{"d_model": 192, "d_mlp": 768, "activation": "reglu", "norm": "rmsnorm", "rope_fraction": 1.0, "qk_norm": false, "bias": "none", "parallel_block": false, "init_std_down": 0.00768, "lr_mult_o": 0.665, "lr_head": 0.0072, "grad_clip": 0.5, "decay_shape": "pow", "train_tokens": 453300000}
Each number is 128 + 24 x the weight over its row's rms, rounded and kept within 0 to 255. Layers, rows and columns count from 0. Numbers have three digits each. The size before them is the row's rms in percent of the matrix's.

# layer 2 MLP up, 768x192, rms 0.123, rows 619-712, columns 144-191
104:134119133147102089078122138132136150098135123088147114138106119086130144155115108097108112203137133137144153113101117146133095163148156117092138
096:141159127136126107076124081174147099131142124172128118154157138083105106135107128137102079146156100096124116119159090128116123115126123142092117
101:129148139175089114143125150173078160098135136104136141126129129131127099122096163108095139119156123157127141125129137117115111127126112158115102
101:104143156125140154104130131073150114101137137112146135139114111121143139074134110184125092151099170147147147128130104120147120099103151100062097
101:089134137107115117109116160122135109106139133163121164133151125111153075137140104149109078153130134124136145147116148151123132139102145122172133
094:128155129138123155175087187126107126133110104111098136135159119100138099122131118152110091159089078138124121111088169134168148112135126112101103
103:152133069119110111133173109190132153147133112091158153162144109140148102140173122125150158146096122127129129150134158139106134101126092147122161
098:101098147099136101127112132097149105123125144102118154095127135143130130129091107123110080133153126077170120119139123117142139097132109063127077
095:108146163168142158098125107101092101127148131072114125141117161099132127096140188112099142133132099142124098146135131140125116161093160135131146
106:152182089101118151127088107175100119166161117135140129141170094134105139095153138117119145083136155125141145143065141111137132128102114106111156
095:132085150079127125150138149139140164156121102131160108155135156164120112154138124188126149149130100147116126112169170095091123131098122160100112
107:154137121160147155117111099164136102153160131165137132117112123166093177106097103103132140137165130174117127067150111134150174153109154147122110
104:107117099140132095146179139137142139145156139099112159128117132133106126136150146069080148111091158116125120107114140131106138088176091137109129
102:154105156163146137144113138148124146162121118163166098089154145142147099124108150100161109124101102155098143092156130128125137114129120143150140
098:096135151095150094131105182168122110102073151128115150148120151100074137134106118095145152157150104084142126132137106130120114149098157153125136
093:119131115141130143154131135102129087152117134135101103140115130153142184169128126129115100095146100126135132122126126154113136149138121071141128
104:110134152139141132132115103139187140140127177107143129168177129155140118096089122126081150137152163120146144133135134097136116128095152131137142
097:150182142117116117114117158120101122124142119124120127140143150137060124117120131141117151114146159131108150110098133132162141110162122086138139
092:100132087114120101147150101096123103139109127059143134156146127094087128107100099124171141075078134121151113100148129145142083173135122112070089
103:119148175086100173136089148108143139115139152141102148137090135100101133124123091103144133124106114097116165083105123126075142105131161126111151
093:108167118132174189100107129154130094125124138129125119155093110151112132135123142162113097092152119148103057112132156142081141119132101132106124
098:127133116123142111168098129111117124105149149119103071139108124144099137150168131130149148106111118134120153147118153139138143176119157141142157
097:121122104080123113073070111099127118123130137150113098166140147136130157141165132111114111110129138135150111099145150160142124129132131128086099
094:134152127103102101105154161134120126110155149154108152118123157138127115168179172145110105136113137110124097171072176131109125148097098077101152
102:108143170137110149161124116195123135136104144120141087147123125096132113120184158153102136147112133084150123151133098133130140130144078099133112
100:122140116102124128129115148142167121138152183143102185172081108162120108125130107146137127146104087095171131131112179137109126118125157140082149
104:117096175127133120140126098114150133164115137137112102163150133108136163119107180136129146081153145102114116112109086152190141196115149118170120
093:122097158135161154107124131138183123148114146132129161112096132159150155132127194147110148186080147096133152112167137149104097142141111153131121
118:131148110128104116109162088191117120125097127129121174178113137146088120108153124112116162147081161157147135044131147107138109075108106106129128
095:087115125123146133125132150134129102118166102139119158124121100140120119114119146133097117162112129104120114168122135130119117166135131120112136
096:116105087107136152125118141132116145169130137154134128103109142103082144147097155130126096140118094170123108149127137116112097112153135105108105
091:157151120167145131176096156107155133118108152159105154132144146173139129148146120108063146135155138128097137142148108099151116091154125138090142
098:120139120084130129148145110157102147110127081114125142145139127144091099138136142138129141116131162079109114126133137149151158147147132080114151
097:161114119134119150146163117137165144118135141090148110106146156165156161143154128131078160156139087123108131129150092140094157139136112141135117
110:146185101105118127132107179122077145126174072111127131116097157099124148136157128136178105108121110138132097124113115136081115120131129116127096
108:162125152118181139139119130143152175126130143118129149135170141132118107136146087111117128145147153126109178145150149113099123123135111134116118
096:123096107154118152102105166081158138148122114142157136078129119107127114151133140108097131173135114145121141130141139140137131116123152120100140
099:085132141084158113140157118099110089098165167123143090158114114116138117134155165133090114131116173138142127103130134110144145138102127048134161
096:120122144167125164138191120127135127112120113090155148093111083119113123164165091169131155171133129120062131141168112081154154166117092132141124
105:114097142124122125128177120126157153142123120093125092141125119109163103102158155121131129126143135106102108143147123158088154132109160112159106
105:106126129164128152153131146121155156117140134123136128141162129165135114138126146157122124138093128127094125108107111129138148093166176141143170
105:134171137137102113084152128129168141122118091138162104126143138122102157111110163191110143138127114142131160143124110120153067146142097137111152
094:167152086144121101144094139148119142090094108132141111116134149155156135136139133134137113129135140105141125109172107094129070094160113090110137
094:108181104103134138073105115120137123125140169116119127174176103145129131131101133119120136118149140105134103138139131126154122120127133145170120
101:138155117109094170110109066162127110116138141100106083131118102098131104125137161127142154102125138123130118131123148140144116132088112148127100
099:133153127118120119141129148115123150120161106115112111126148142158123132147111135107131100136116110094137129135158135145146080104152116120092150
093:157105117126090130108109165137146136101105141137128137127126141120150105115145120123137152076143130137140108134118131126121118120107119089171089
105:155122158088141123132145111124131144132105128122136082109101127140135145109097132103172164108131101163163175133130111119094137136101114121146143
100:153193153081116082133148137132136108146178108084118152102123064131096086177125120168129113134134122106121155165103132108092107106159093120133117
100:144140117143116142148127114150120160159109140154137076135153156095133088099122127116141161163162100117130125164175125081093112169120103135108111
093:101152140142119096111084128093157149129135131131132094160111116120106104153138128137131148107097163144109077127113145135100143085122106169114127
105:067117169117125163094152115111070125075169141098154125096116122134090126106137097144112152149094164106144165112176088170145086100118150123116102
098:118142107136164110171151119114141120143075181124078118106093079097124106109101121135137120051114123114180136193139139123116162131130183125117096
107:086086094069182134131125077138122120118125119158138138159124118176152128130144097127127120133175151126109123133141136116202146123126112139120139
103:091125086107141189162101200108084116149114133160105130141140087165108118123132135154135127133120134164144142120123122116105175089108122151116108
096:112114102125141087121149150102117101101084134135111171112130120115121119102123105140147137077068146124169129183117140131141113101138121134140152
095:119108132136132146138119084147097143084120110135098169162123095144134112118151094121184137078104119124122137102145176119133130098128110135077115
099:172088108133125096129145116122107114139166111157124146163105137097125102119130091155157171144128170168140139108122143170153148152118130126121131
102:144106138126161145175151080119147124138168154171141148136112146114147114145125118108159102146139127104118137147139106145153122146103117146159104
106:108114104075092109162125102182090148148156136117080101105136105133109150150127148187119100144119161102133153129137123134170144157114117128128100
106:152139147156118104141121108168159097121128150148171137124147153123141080089091101143120122143141146085101140109124132126118138109101091075134139
101:130103133127196108116126137132145147136102179073138177087185163103128073137134134142149117134114131110158136162110141118137130090131145174091098
094:146126146135122119133153101089115136124078098142114113104134105096113125150147111097134119171090157151120143129123141084123152121143155145142107
102:100158148108142142125149160100113112135127103131117130168056144117118115114128081137128119131123086138129099150125101099129125123137101113131106
091:137127120123128121068173103114170141100108121108161128113113113128075118151108190112122099132144191107094122133121111116131125158168111128139126
106:115111116124157124103092118082085121170137137125108148146129192161105098149150138142115151158159116075140093138120115138091094121164065120137133
103:147144171126161093159145140149154101073132151142106119120117136136125128123104139142125125180145150174153164130129118109123199052171132113147110
097:126130090177125136148184103120149152099161138145150151115143129145150121133158161158117109145148138118147109163184065136107079195112111130169109
109:147063141116135144132142104101140136141157159154139157073182143125140131144135112139146146124127090128136120139146107175140121152125128172171121
102:174116097132116108146147150108146106113102146127147149126172126120095143114134112128153125142135138170115163116163106082181123150067150178148138
099:186221145118149150135125127133161103151158122114168134132132143146153117138137094115132145141104126148095106165129154116099144154126127107149146
098:180160147128124123138154130145114141114164132142113125135135139113136090130120110132125160130157143119113140147144109116150108111155090150143129
108:101119156141110170129138149140140103167116130127127137131095132119114152104148140145087119122109091125109168129150125101116122106152102102094130
098:134109101164132128128128136123141127150151125143144144088144131111112130130165147091140094153163101148114138127136113124130152165113114130113157
109:154147152106116108148135110115112127127119181107116147140169070149123123149108101101145157101131089096130123117120099164119157160132150145128154
096:156092129115121110088143131135131164152091118101148120071152106148101108130086152121153107137120156098135109100112143110164151132082147115137159
105:165154127108137077097171127147165134164095144137115161128148142081107150108109119120130108121157139132155143147111088153162109179128124130122152
095:118141105145139104110127113138145117126148133123084158092108108167174083160123085155115103131051121103130123115116122125114106122134149138121131
112:144111093123114177152178131102171097109155138143144136106064131138120189146105110136118137166074124131125134118125151088159177142108121117117130
097:129110126159128147131153125157153101159130144146105154131139119112111118117142162152103147111113076112143137171088131109162166095084122162145140
104:115106115173124107109122112103163120099132150153123096120165125141114131153109145101130122123121119147124132106123151153143107144115094141110103
101:142143118160130118103162153136137118118081096121061152142117071115151149158145127146148152120145118146118141130160131147161130135132128083118131
108:137130142112174160120127098126135082127119156108166096156132120146107114095119135106173133145122104104135104098148101111123122148140104122145147
093:166141099136120115100146181161147137134113141152115152094080085139126145108104118152145114136118101091165168121130119113174090116148109100147133
097:134108121152100150123160131113106145082114165125146125145133160116150142130154089129109127188087165123162140132136139101130127089099109099141153
126:116092141095128123112138091088140128145127087137151091092125132112147196131045134135135163156113130134127137108110127131152126157109123120180145
097:141123107141095156155098111096122127088119124103123127091122129117109162176115111094168114151118099164118116122156138121088107173073109173140113
114:117107076179161130110089133121138106113146111140101184092154118103140112178098171132108121128145122102074119153117114148113150097140166154139148
100:097115122111095132118122142153154127131127140120148138163141131169110101093156110108130117144144127143096144115110146118102100087116139097134085
096:154117099106088118165103124144140112140102134133127108122152108123155156116141153120136097114120129139121079139150135149141089161132160126194124
099:139143124160145125146126126165150110155142165120103104135161165100126114119086137125103159169084120105105085116113137169144168123172097090128138
097:138133094114153163124104186157104115113132148149134101181129134126144093161080125149132089135099090107115134081129145143114146136114123179159134
096:131087143150107111114133122112117153113138137143165183125137134110153095147140151108121125147149148112084105126104129077137136105131123139140135
093:121104160127133135096134129154142167103106086105123126131100141135126104096138159148132111144143152178136116169101135089140122147141148116125103
# layer 2 MLP down (transposed), 768x192, rms 0.113, rows 619-712, columns 144-191
107:150148141115111120149085134091120154135145151121095148110130159109136066092133123131115130119095078121132124120135093065144116082131077146149130
100:101112147117111156119091139140132135181113121100117124120112111144113131119155150133154129114125127123130129162133166113119122168095122135111123
100:112123105124129142131162166133156139075126135159101122096126126117139163139166167128135145095115133084152150127127105114184099118163133114163186
100:144128119098108105163079124153097120153125124187120137102128162131109140153118157099144157128151110116138124096143128168131142163122154098156136
099:116146152148105149108158095130152149148115118137131117142136156146113098121115150124157157108135133131099136127160135106148153123179142167113179
093:150107130106187123099114122128128149113127142122144158135115148108175176151146161128140120143155135130127137124158117111105120122138174154123156
100:095096124119136116140127180113149130145098158155190126131106124131131154107114127135111110115126111141129142108132129105160132120097102134150146
101:126120122120079174145120162102139167114136106112164104133120127117135178116140137110144159123126150124094141103184138091142152129090134151111151
096:120116094156130157170156151164129143145131113139122113109129092155089137126108097106139102126129176119090139082111174106146130137175076101128156
100:090099159139137115141130103116126143133130144111128136108115101092160110162102153118095107142166123119108107106153102164097101097143123179128094
098:105110109121162129137123166123106156109187114091169114123113092069143146138124132111136086085118150121135130128135131124120078139141113100112181
107:153121157107110136148128155117165129129135156124119103135096126123125112113143106200137103097140100111113149145085152127163128130116109116126133
103:107107152161148109145141153119135121097108120130137122118165153103165136139096122130126146123109072154141131118149119140115120141035126130142113
102:129125185081095066119151138111109113125141115118133087161084133103128165101161145139103109109182121116158094147132081110095132131149125160113128
100:140207118148082132115155084147139126116098071126122115109143142155151126146139135153117134101090147143092098142120131162144130103132111104185125
091:122160131125113106132100146138121151114150166121142114148122131118104097146113122173092153142131155150119123118136104161157138121111108140138112
104:106096113127138135132130121138074097108156131148088104123079144098092108101137124172163102120123128164077140155129135162081104091098135094154159
097:121102138138118089145127117103149105127090154130147155128182132119145110110100101124100108154110129091137149156122136098110121099085110167151090
097:147117134119133149128122119142135140131141148140063104094124148109148128151160117117099143135151102110126144132097117104160156082113135178180159
102:114129082119122140156146117155135116088100114137155124163172115110153133135166180151146136113151123141118147160146162143117095115180069132147162
098:079123150124106125095125156134086111115126069132123105103184123152178127134118152146140090124113094154140150115124122126149154125138155123137120
101:148095165147143136190089124125112125158138141161127102086113128166179103097135136118106149115129144129124110130108142132162136159145099097121161
097:138159131132127081129140129154144170120117128084179078108129132090133092110143062162112129104120140148104116146109107107132135121145112085133174
096:161152157130146142145167132130140154128108113174076119174092124150122144120124132131144112158127169120112148111152117104146167134110154148149118
100:073159096125148160081134126092108114110130124139117140141185134147125148094106105099135101132131130140117160109113106151122106147153137138111128
099:111110114139088149133097104133142139100129141132112124144118134149131129116148135120101151123133172158102140108166075152081136105055137103185100
101:133153154186134122122138134138120111106171132112122124153163131142125129117127114089091124161137132128165105112102118137161122082156109127079136
097:114133076087115167101109143133129116115124116126137122131169112127076112158170068106158108073131141144113125098123111114084153111104134133181133
111:141180182132146114123096105105138153164090086105151144154151100110164163160178120137130112139114133150137119140110113177137126164083109156088114
101:153107121123113114094177134170109144161099165135127131112099131141116101117126125109146115113083109149133160131097124121128116156154118093104152
095:139145131115139102111108159120120154116193153109136114146123118144154126138131122151177162149163108105149124091120172108113159166129149117133115
096:124145094122114114074128136150093144155084133100133147119152140140113123147073173154128130150123104140136131119132133111101131149168140121127119
096:136140104168152121114173146083137119150139151166121144098111155124172168108120098101137131120112108112146109101125109116083109119120119137115147
098:124150133112147146109107117130104142154143125139111151088140134086077130093091174127120100139170131130110126091125173096158102138137113132069113
106:136165172113120148131163065125114078080102168120115119153081150119122153168097121099130140154133106113093123149144104150140124103121121128156115
103:115185142039117126144137127106123119142122126156164147141122144122160124136086123159143093189133121107114139112144158123087135139122133141097171
095:135129134104160123098112086129113136152136151093137123179148084130162147132125103155129122094126152130116095131118129105144111132129122086143168
100:177108112143107176104109136141150153116123160109072155110161141182191151143126096108148178145132096118139176139109141144130141130148134160115156
097:109099129079087147172088123120142159165116127159097081111161146140139143096116157110118155123095149116156112107123126157108122120128141092129121
101:167175099142102107110124119130118160130131126129142152145112165147095098129091108121123130121128120118131138127174097150145134142158108159098154
099:137123133142128083142135111148151117118123113137116125113068125119135114100090109110095179105107132143107123138128151135113110102111054151156127
104:136107171107131182150183103145145158136118108098160133121153108113136119150126096101152140106133147140101127132024167108150132127122140098169081
100:144109131131104110099122128110122131139111130131130126146099093073085142142154149100104113107129140136108166138150163136131151138142091142109093
097:120072157169135166156157132125154130127128119123142137093122126127125097118104111118130114117127085184094128109117130153103104132135122159120128
102:108121119084136122123125089101128161114139142085102127114110092114058127087162099115076122152185138105205136135119102129108134164129135126113109
098:116135110131149115064152085144122071117123111141143119118160127127123130129157114168111148105135114162124115129136112140136143134121114158199136
093:077124111130126115122099167127122116135175127152162094161097129114123157144130142136131115168143142099109156129132146119128160099119101137127142
102:123123178131189178132116116119154112079126126105138118125129157167106130171151146157124113121133146154127106127103144122133086126151110159139056
103:108120100154120104131106145112103127116117174152153096146131153152138166124146129140136150118106160140119123126157119146111154119118128122176148
104:144123163120159101144130120116091120117149123145066160120122124147142163104129162111147127105098115171118118122093127148143130118149119088129095
092:132113131110164129108104076126095112137173137121126137074144133156134089104148151127099137083154146114126170114098123144163086153116105134123113
101:142137125154119086132121128091143185157123113104085123156113133104119120140124160134146107135140113121106129159105158094136139165158123123139170
097:128132156130157146126147114123105113129114104153127136186127166112118115107154119119108149177148094150121106101129139095111099115127136100145124
103:152164089117126143151108136108104122124165137143079148109106133119121114115146100149119164132076107096099103100141105109079135129127121114124114
102:153124180187128096143142120120127127113166094095093111137132152127135110082098101137115125149150082137168144161109169120160129148086147121159113
094:117148097125123130158142168139136118153122122108124060146127137160156121119099178149101114130187083115126151098132124152125136140132129112142127
094:129153094179118090123154152128135084159134117135152073154136161103149126172111164164115097160138106155142137145129110118146165157092119136162136
099:115177100100123138119118118121107152129113101135127128086110115149125149175140119122109156165158143142159129141124095136140101108115070119120138
101:112107184141113144087106150166106123141151122122100123144124151162147087094148132155099087125138125097133147126148124084125116060111169142127125
106:135219156170117097103154151150165155093132166146134117139078152125152124107129058163105117123151141114112150146154158102130131140121134131127123
107:105129085158134191123128129143114154101171116153104149143085121146138103165126110108147141118109121152105128119128117130166135142101150111117166
105:111159101106113116137160121108101136138111134151103124074133122132115140157151145112146127139122142114135146112118122134109131149127127097129145
101:123133081118114114079121156125141112130172107150123128145157146139121145136118144121094091109159107146140094078126135141128096158106070120132150
102:153110117130085122097078169125159167153167147135082155156141117147135136136143140145112125131099138119096123149105155106135091112143128130127109
099:180103141135124124135095093126131131124130135182144126135148155135103057119141122140165085156113132155160143157080129173098108095140107166121146
104:120107146119110139131136155144146123155104137107121133148105132135181139122110116166170101106130114182140127131098106109141144122138112155116116
106:128147130095156181111145122081123149154124136118130164160115125089137106144154132137133111136099135136095114143135110105135144132069089115112110
102:108145138135140091135111108126131075160143103097126131151120109139132112117116070143097176120194143105115143107114109148112143131104117141129131
104:111129117096135157094119112117100114087097101076123114124098153108117110164125157158094104088141099122148141106135088104150160165152134127130178
102:087127142111136162130136102122165099118111132155101149139147134146129131135139065122105170109133160122115099140108174143132177108159102134124105
100:128104089149133108122134084132110094171153110177106108175134133101124083120093154136123149148063144154131131093105072144115098087149118155146120
098:103109130101105155104147093104128097152089133137175128100125088175184146105120093099098156166120155171154113122123126129112121113116163102106143
105:121133157141118117127146116113162135133122084155129145143155123162103117152117132144129107105108158129169102113099116097116165140129146118141063
098:142154163125131134099117125133122154122154140081099107158128109116129093123085099186138152134100120120149118129137142150142100071109134131113126
105:073096160131153093093118140132094159108139160090129117112104128148138145180165180170103146105147094144097161116112125091113125087104112123140111
099:146134099127113167151155116077122159095166079139125105187123135134112097125145099110131115132113110148159176119150160127092114130122111116131068
105:112100116153137152119125134121082096062140131097133117159115125153155104149122122105119168124115123141158102117142116126130163130134124120162120
095:126145119114138152151158143114139139171158121102178120160138121156151139132177129140150119162192083116117128145181115108124154132096139140151118
107:167144106105137150104097126133116188139133103087131174114124107102195136145128145123128131129127125134139123136112091103143120124103171144151112
097:118151125145127085124143119100125160117131140168113072124123124156186100136145121116102140135130169151133105120120118129090107158105133165126117
098:109144122174117147185130176147115134159095141142104162136157129113120156149148120160138121140148155062110119118132119131122156147114161159102124
103:148171130127130149127131147124146169152133116151155132081170139128126138161144135156075131120086176132157116077163131075122127145116120144105166
108:110140169139142201134076061141084133092139097125155150117088139084135120120119136135100127122113153119108118111118131135100138143123120097139128
099:114153127144128088118139113137145087142140112092138093153123164119066118113148138120105156158144139169152081159106134081146123122122146146104123
097:126126105138170128169168084105170135184118115141133116121116118131115119123090130101142170116118079131131118129137143154124162181157126108127104
100:096169088122195167099148126130130108132142166113126124109128103141145136113128135122127143155137126113141130130104123140147164161134104126162150
098:134160133112094086146106121145176129155102110106129152089120144137171130133116120106104143096101140143144155136094137104155166103116127090115148
109:132129114093099106109155130111115162122084145096150145140113124096134136059092119097208157131168156138145107100153101127115110114115123107151140
102:130136110141152127137108078080151133152114110106112116131133116105105165144121086158097136120138144089098110107133115158141171173149130119138139
103:128139163160124134142139095129091113138148139110135132147115172087127111099084091151113154124107133143121176143077126107083148124114130103118129
098:101091145115109131143128161133113089118129120104166171117124158162126164109139095094131137140146145171114165149137146140131059142076116127114165
103:136105134093150088111151123122144136140122164098094164095105124101142147164102149161163176166093108133145097185152154157144117109119132114134108
099:156145116106143093130113133123130092121098138145135136111141112131106152114125117149153106151151079134149154121116119105112138164151152101139114
098:147140126094124138128159134085101146115122091134120142117134110113071129108119149118178122132139111146092114097100117154091129127136110172141124
# layer 2 MLP gate, 768x192, rms 0.12, rows 620-713, columns 144-191
100:117166146115119111088139093159128103110139115144088116136144128126111124106166143166121086109148131081151105127130111153104112188129155129116094
097:181117105125173108080115101139129102110155149129150110150115136128122152153130145141179163141139164099132107127135106121095144134136160115119097
102:134133104122131110141129167096131110145155161117158135083127112108159132140120144086109124090118145121092182133140149117170097136151163133125179
101:114162138118148102087134186099129126144141146171124157135158097087129141133126116132101072143102124125160162122125113145125138124154108142101102
094:113121121137110132106123122108112130157151135116111102114114114092147137110119129156133132129113161155185127186163105147142136139091113114161133
104:105098085156170105141140130158060097103140103118141132129144161128154139147145128130125118135156139110146152136121165117114124157107113140105142
104:129100156138130106137156102120198114137121110138151097113108168141127169125120074137134113147148081098100124171168113082131142106115124160121150
097:175152113093105139178131178178174107109137127128114129137129117108101102154109137120139144123133122110115126082095119100130133120158134122141108
104:113139171101116099136126148103165137161137071107132156100112159120077105169150113085123116088080093136091142145127099078150131097132116112130148
101:121116122133150100168139102155151141128151104105098141126156134114088100186135127141133115106120095119123130141119139146129113141116149132123122
104:125114135145116191108137106139148128107089150151121112117151168150134116124087113139152130146162139119095140112145122117127120141124151184115110
096:111150057164109158136100126150120123123080098133122149093113144105130107139104098139154102191109110138140153155094122102125131091130140097112104
097:119118169109090134138124157110149127152138140132130127172139134116142124130092129102183125114130075113142117140138111124115113131116133164181166
105:157137106183170112140108111158160071146190110167158094159111145147167147161110109108103156106128107143123124148104143127142149136151165085141161
095:110144117101136161097116135166133128122105154123118125140097133105110134150173137160165146152135089130135131124127085123049131140149121137117158
104:162143118137152145073097118118164149128094121118158112125106148200161125120156135103126094178103119166129130125144155165156165134144167156166159
100:125060116089116127123164116107120158105133100151120109126162112131082098089130126099091163109094116134145152183116141159106122133139154130081155
092:117143121125167108178175138141130151134113116104143108147133133123084151088133127104169146107130133128126105158167117160114111185119106118123131
099:132113112135148153141168143121119095129114136100133145122133133131074143118125125113122108146138160141159137181150139133121148149146153164114166
095:135131146141084081107139133127104157108125125138118113120135131129150114140116136157127153122105108131103103132128130155126149131125102149137140
103:140092138140099129138120176118131151133134099121122114153096153123102113193148122140137117118103149124118122139085136172105158146110152154160176
101:164131152142111097152138132102148187132103137119179139099127126149119129131074104152150141138141156115103100051096112118122154124112133083158108
094:114163130133139136150116108110126166155082127133187104165156106139133120106078101127112162104119122161130119112135127121143110107146152184183122
104:119132092178124108089100097153117111140138119133119137096070128152126136117121067089134128133134155140131140112104131137112104097182103122130120
103:130092098128139147118090141145115176102130109106117150109118163147101182121118114150153125143142122125107148078133088136091128122156103182127105
100:129132095123112097132126078118105133106096134158121174088167158147096099137130098170127124130094138114133107106129122129117090099079072133122132
096:133110151112166120118132116106097111153149135099172143123158115135100104126115109131139124147110150097134129133104103102114171146084099052130114
101:146116154130134152135107155099165124119131125152137097147116141129168132157086117126112096116121128114136110168151151123086112162145162124131156
099:157137159109137128148122104097171117142112143095161125109149172131121137113141121123139147134097143155144155120133085128123124075136127121124131
094:097147153139153117156133121113135135114129146122156136156111147120122104120115128118115096119114110131149147110133176132150120130123115155115119
092:168080149082138146093167126135142107113155116168205143150112127120139141129137149146141138139151132105181142109131140151120146155062131139100118
098:130156108152139136117181134099090132123137171084122190112090117106121122134133111157146111131144117113137146174141131183119127162119144158081148
101:096117128136145136166119124097108112128115106140129120120119133166133125189156108146110159104087127148168154162124138183121090131067159084170170
101:141142142173145125149169166167116125121126116103140121150115130140135107098149147153108168169086122149156150152133155136158111115175112142147117
102:098145073158130118134092108138095117057123150142155157088109129102157170097134136171157098154111119127105093100115075106138137102109170144122091
099:086132153118170183151101094101114101128108115151117132135127124094123163104115162146126109172156141105138097139154141154091092130093140103101133
095:113130119108132150139134137125154129100122132134113147026149079141096147125103126125140138141176089183176144144101182139176126117146133144149109
097:107123155109161133104162140111166084100118130120156102119135122150151117131150165129137127136110099132103123133140157069147112129113105175162136
102:115115122126142122137147123147134148122118143155117169115119163125133090135144104155162130149108153162110107150110129168137128164113121112103152
102:109115115135101133076136113140112105156130092147094139137129110139125107159135105182098144142109140097175073135158103130144109113095088151127087
105:102161124063133120100122120150120107117116120131101155106146123098105114117106129098166144157063149141139122142147133140114143140136124099141087
094:137114146093159170118126092106152108151146135132078098176156115080102118155146124115145131171111083142138099127099145112141163138121131155131165
095:137162146120151124130091137151169121123109129159121106167126128130120152096103128106141144113095169121117140124148119102127137122113103118179106
096:127092093143071160113107076154105125141139125105109138154102161137136138139090087155117140109108126090154093119149130142156153172120073119157140
099:155153154145119128137133104101088093106132141133130126116144125117112109113148137100119130109141113149113164134113148097132094133144158144094128
098:153150158166142091120065088162163119082139105137140107123137183098147126151137089157128164130097129141097093120168107150098096124137141153132165
098:124150115164117138081119124163117063121152086112143150140160116133118115162159146166181081128144164093086085152109161114157122134156133134065145
100:142102153143149103142145100144135161080163109097125144145134134118141140141084137089126128106141126167119132132129132107077141126145115168115132
102:164109091155122108137116119132111127143139110201132127156135165111152141121125129080149127122128107133141131143143142094092125139111120166108139
095:137135134127096099125125145107138162140115145106146098148132137111076132145143063143092149142097151141122126083122124128094131069143140156150123
102:113113133134127130095151110111095084107160149145126107116101128135127115114141114115130088133096103094159083139144096179086125134182165101166146
099:113135108139078128126125132101154159153102126150143130091101105182139124122108117170153147171099154111180108121111177143142123118140165151144118
100:099093118096144163103170098122150087134109157096120140161121136118169106140129101135112107133155132116151132160134149120164128113119168122071133
098:140156147143110160115133117149147160182112126148166127161127162115138112115145162103103110137161106092096104151119139154127094149123128145091118
090:155147093129113131141126140186142165162112121078109129117120125141183120084117139111134133146161141087147131123104122158114183134127121153097123
095:173173141114155100151155149149168126166091081158154146105076127097157108147134142116128093144129116140124151100103097123095133101105136153158091
100:115094140166110110127145133167136152106146112063120121145132170067162138100105096110121112126097092158116133147170169095096170119160145111099162
102:068137177141143122173141115093137110100119112134151113138127104156126144159113120130129165133100173099111124132116083116117184115132128165122106
101:118121144128165074160108116100128063173140079113160134162154141124114119105137084160094125145142125175087132133162122125119144128101098105150161
105:100174126136130102106143117136118122141158139129157146159119147136151081152085096136101129126106130124103097131119134104137082142132114120126144
103:118126142161122146135118146134123113097142149144123120187141144143091155163142153111100158103094149105104118139125134146170138104130109177134119
098:115110134108132123128121179127132085148176142129185186115119132125078174116140122098089111115049111161097132081127158152126089135143131110118157
100:174146128170155141146134117155169143146090146131108118119154123120108130164155166116147162113176083111153099119158127166132125130145179121143136
094:159119130147108100152124180137110145114157145156113132102148152129159143107130103152173163156114121161134131104142148150132129119090158129120137
099:162128151167151154129136099143129137162155105135089191154129119057115110136132118145181127145103085158115166153092157152124122130095145153126135
098:188157131114118098157103149130134141099111109179085144090082097121099126141102119132113168110106117146109126131131165095133149123103147152116127
102:168112153128107107123127146090140138114108111151167127150101149101117144106119120110140146105088136107104123152131135163157127105157110131144134
106:108117163115135177120134112146123133076095085076114094169103103147095139117115103143102135141115113167119131129131153119110157129142140144079114
103:162152117117119128107158103060131112110203100206096086097151142106109117123106145079095127159105119159113141129178111139103087113159150131147114
100:097122074133145072122145103065093148131154161087160125126127070121133133158127137143179113110152106112094140136113139161150095154137167122121118
100:163102150126111151143135109097086138093130161136118069132126128182129133096138097155143108164135139140145093130119148154132161112104109122118152
106:136138124169139135123128117096132112115107091143104172120135147116126073173104123130147150148142080145138164148120110142153097099142118148119103
100:155138098101186076098082160123112123163149113112085183126155143103160141139092125114140162135148125120092106126156138149145143133171132135096170
104:128114134116117109142091121122125115094095088205111126146124149144142104116129126154169125118066129127118089155099184105100084107162126143117144
100:125088150134120155125149089145194158122108108124141130107099128163143070139131172088128121113134143133115126089167106153146129125102110136092141
100:158120169143122078113111153119113086109172152146099102113123117136135119120170143115156116115131156130098118123091141111134119136123109141140154
095:127120157133085113132163087104120120155112118149103141140155181134179109153164155106088139087136130165092155121096089122142107137109138125161111
105:156130169072147145109147131125158116147153137122148128156152120169157133130146138121122112179153127120143095160108117161133115117079157137090101
098:127154119122120107155155140163115152121137114109126124136164141162129149136123132131124068139072155121173146116122162103099107135126130109112157
097:118119146159156105121126125152158102086145165166160128145099182164117091101136170125116103159115133138139136110128086184121132118126101120159111
100:129119092127134097147121101128110156167110173146146093118154159093118119085105127082117121151127144157102124175117088123079112099125115160118139
104:140112169114152159108135170159127086144173145115102116107135131137121178123133134127166125145161137149156106091155078134184124125123112084124128
097:125165135125149135165158141102113124152137134148154095148113148060127136109133130155167130135117108127073116141146121168148129144142152127090147
103:169123097123177099121130132137146122143126105176073113140135147186091175110079141080139134157130117156132114141163138154118117137180126146097160
088:122127161117150137133147099085112102146133096110131086125129128099140167141064145154136122150103132156148130090132120144147159155126110104159149
098:128115100155107133147131139149125119140138193174120102154071148154145132104125158104102137154138141082118132110114157110120129144118134133138097
108:142102123161146188104066123126099167111115097140155150112147145150122142144145164148126115176141102151130092118079141149128094122147190113105132
101:094107129136132146122115134159105096073096164128144097129126146122153124129126131134164095186104159114150096121125130126071155105106114174119154
101:178117177124129117145138104096133124115092164158116106124123139110121104097131123134127135083128110120156138135131150125125157143143134092151126
098:143111127114112114135163083150123146137135139141162130123175151144160175152129124076119087124071137159094115116113148102124100171111148107127096
105:108135115125145118136114113082138101124118113219145165179127129102146159162155181113154166140144126128109144141124127150118105163112147155148142
099:092087125099137088139095135132106139133150134089121113109143176114143142107086125112137139135125090107155157151126072134144080134144111174154142
096:121143137180119109114120130140135114119134111123148127141127123116163139125098099141130132155130100160107141131106123124090127124103120075172120
104:128150180103118134149112141133144143145129090135121117125124134114098137140120100121139098121095078133087106149122147103159160122111115114133141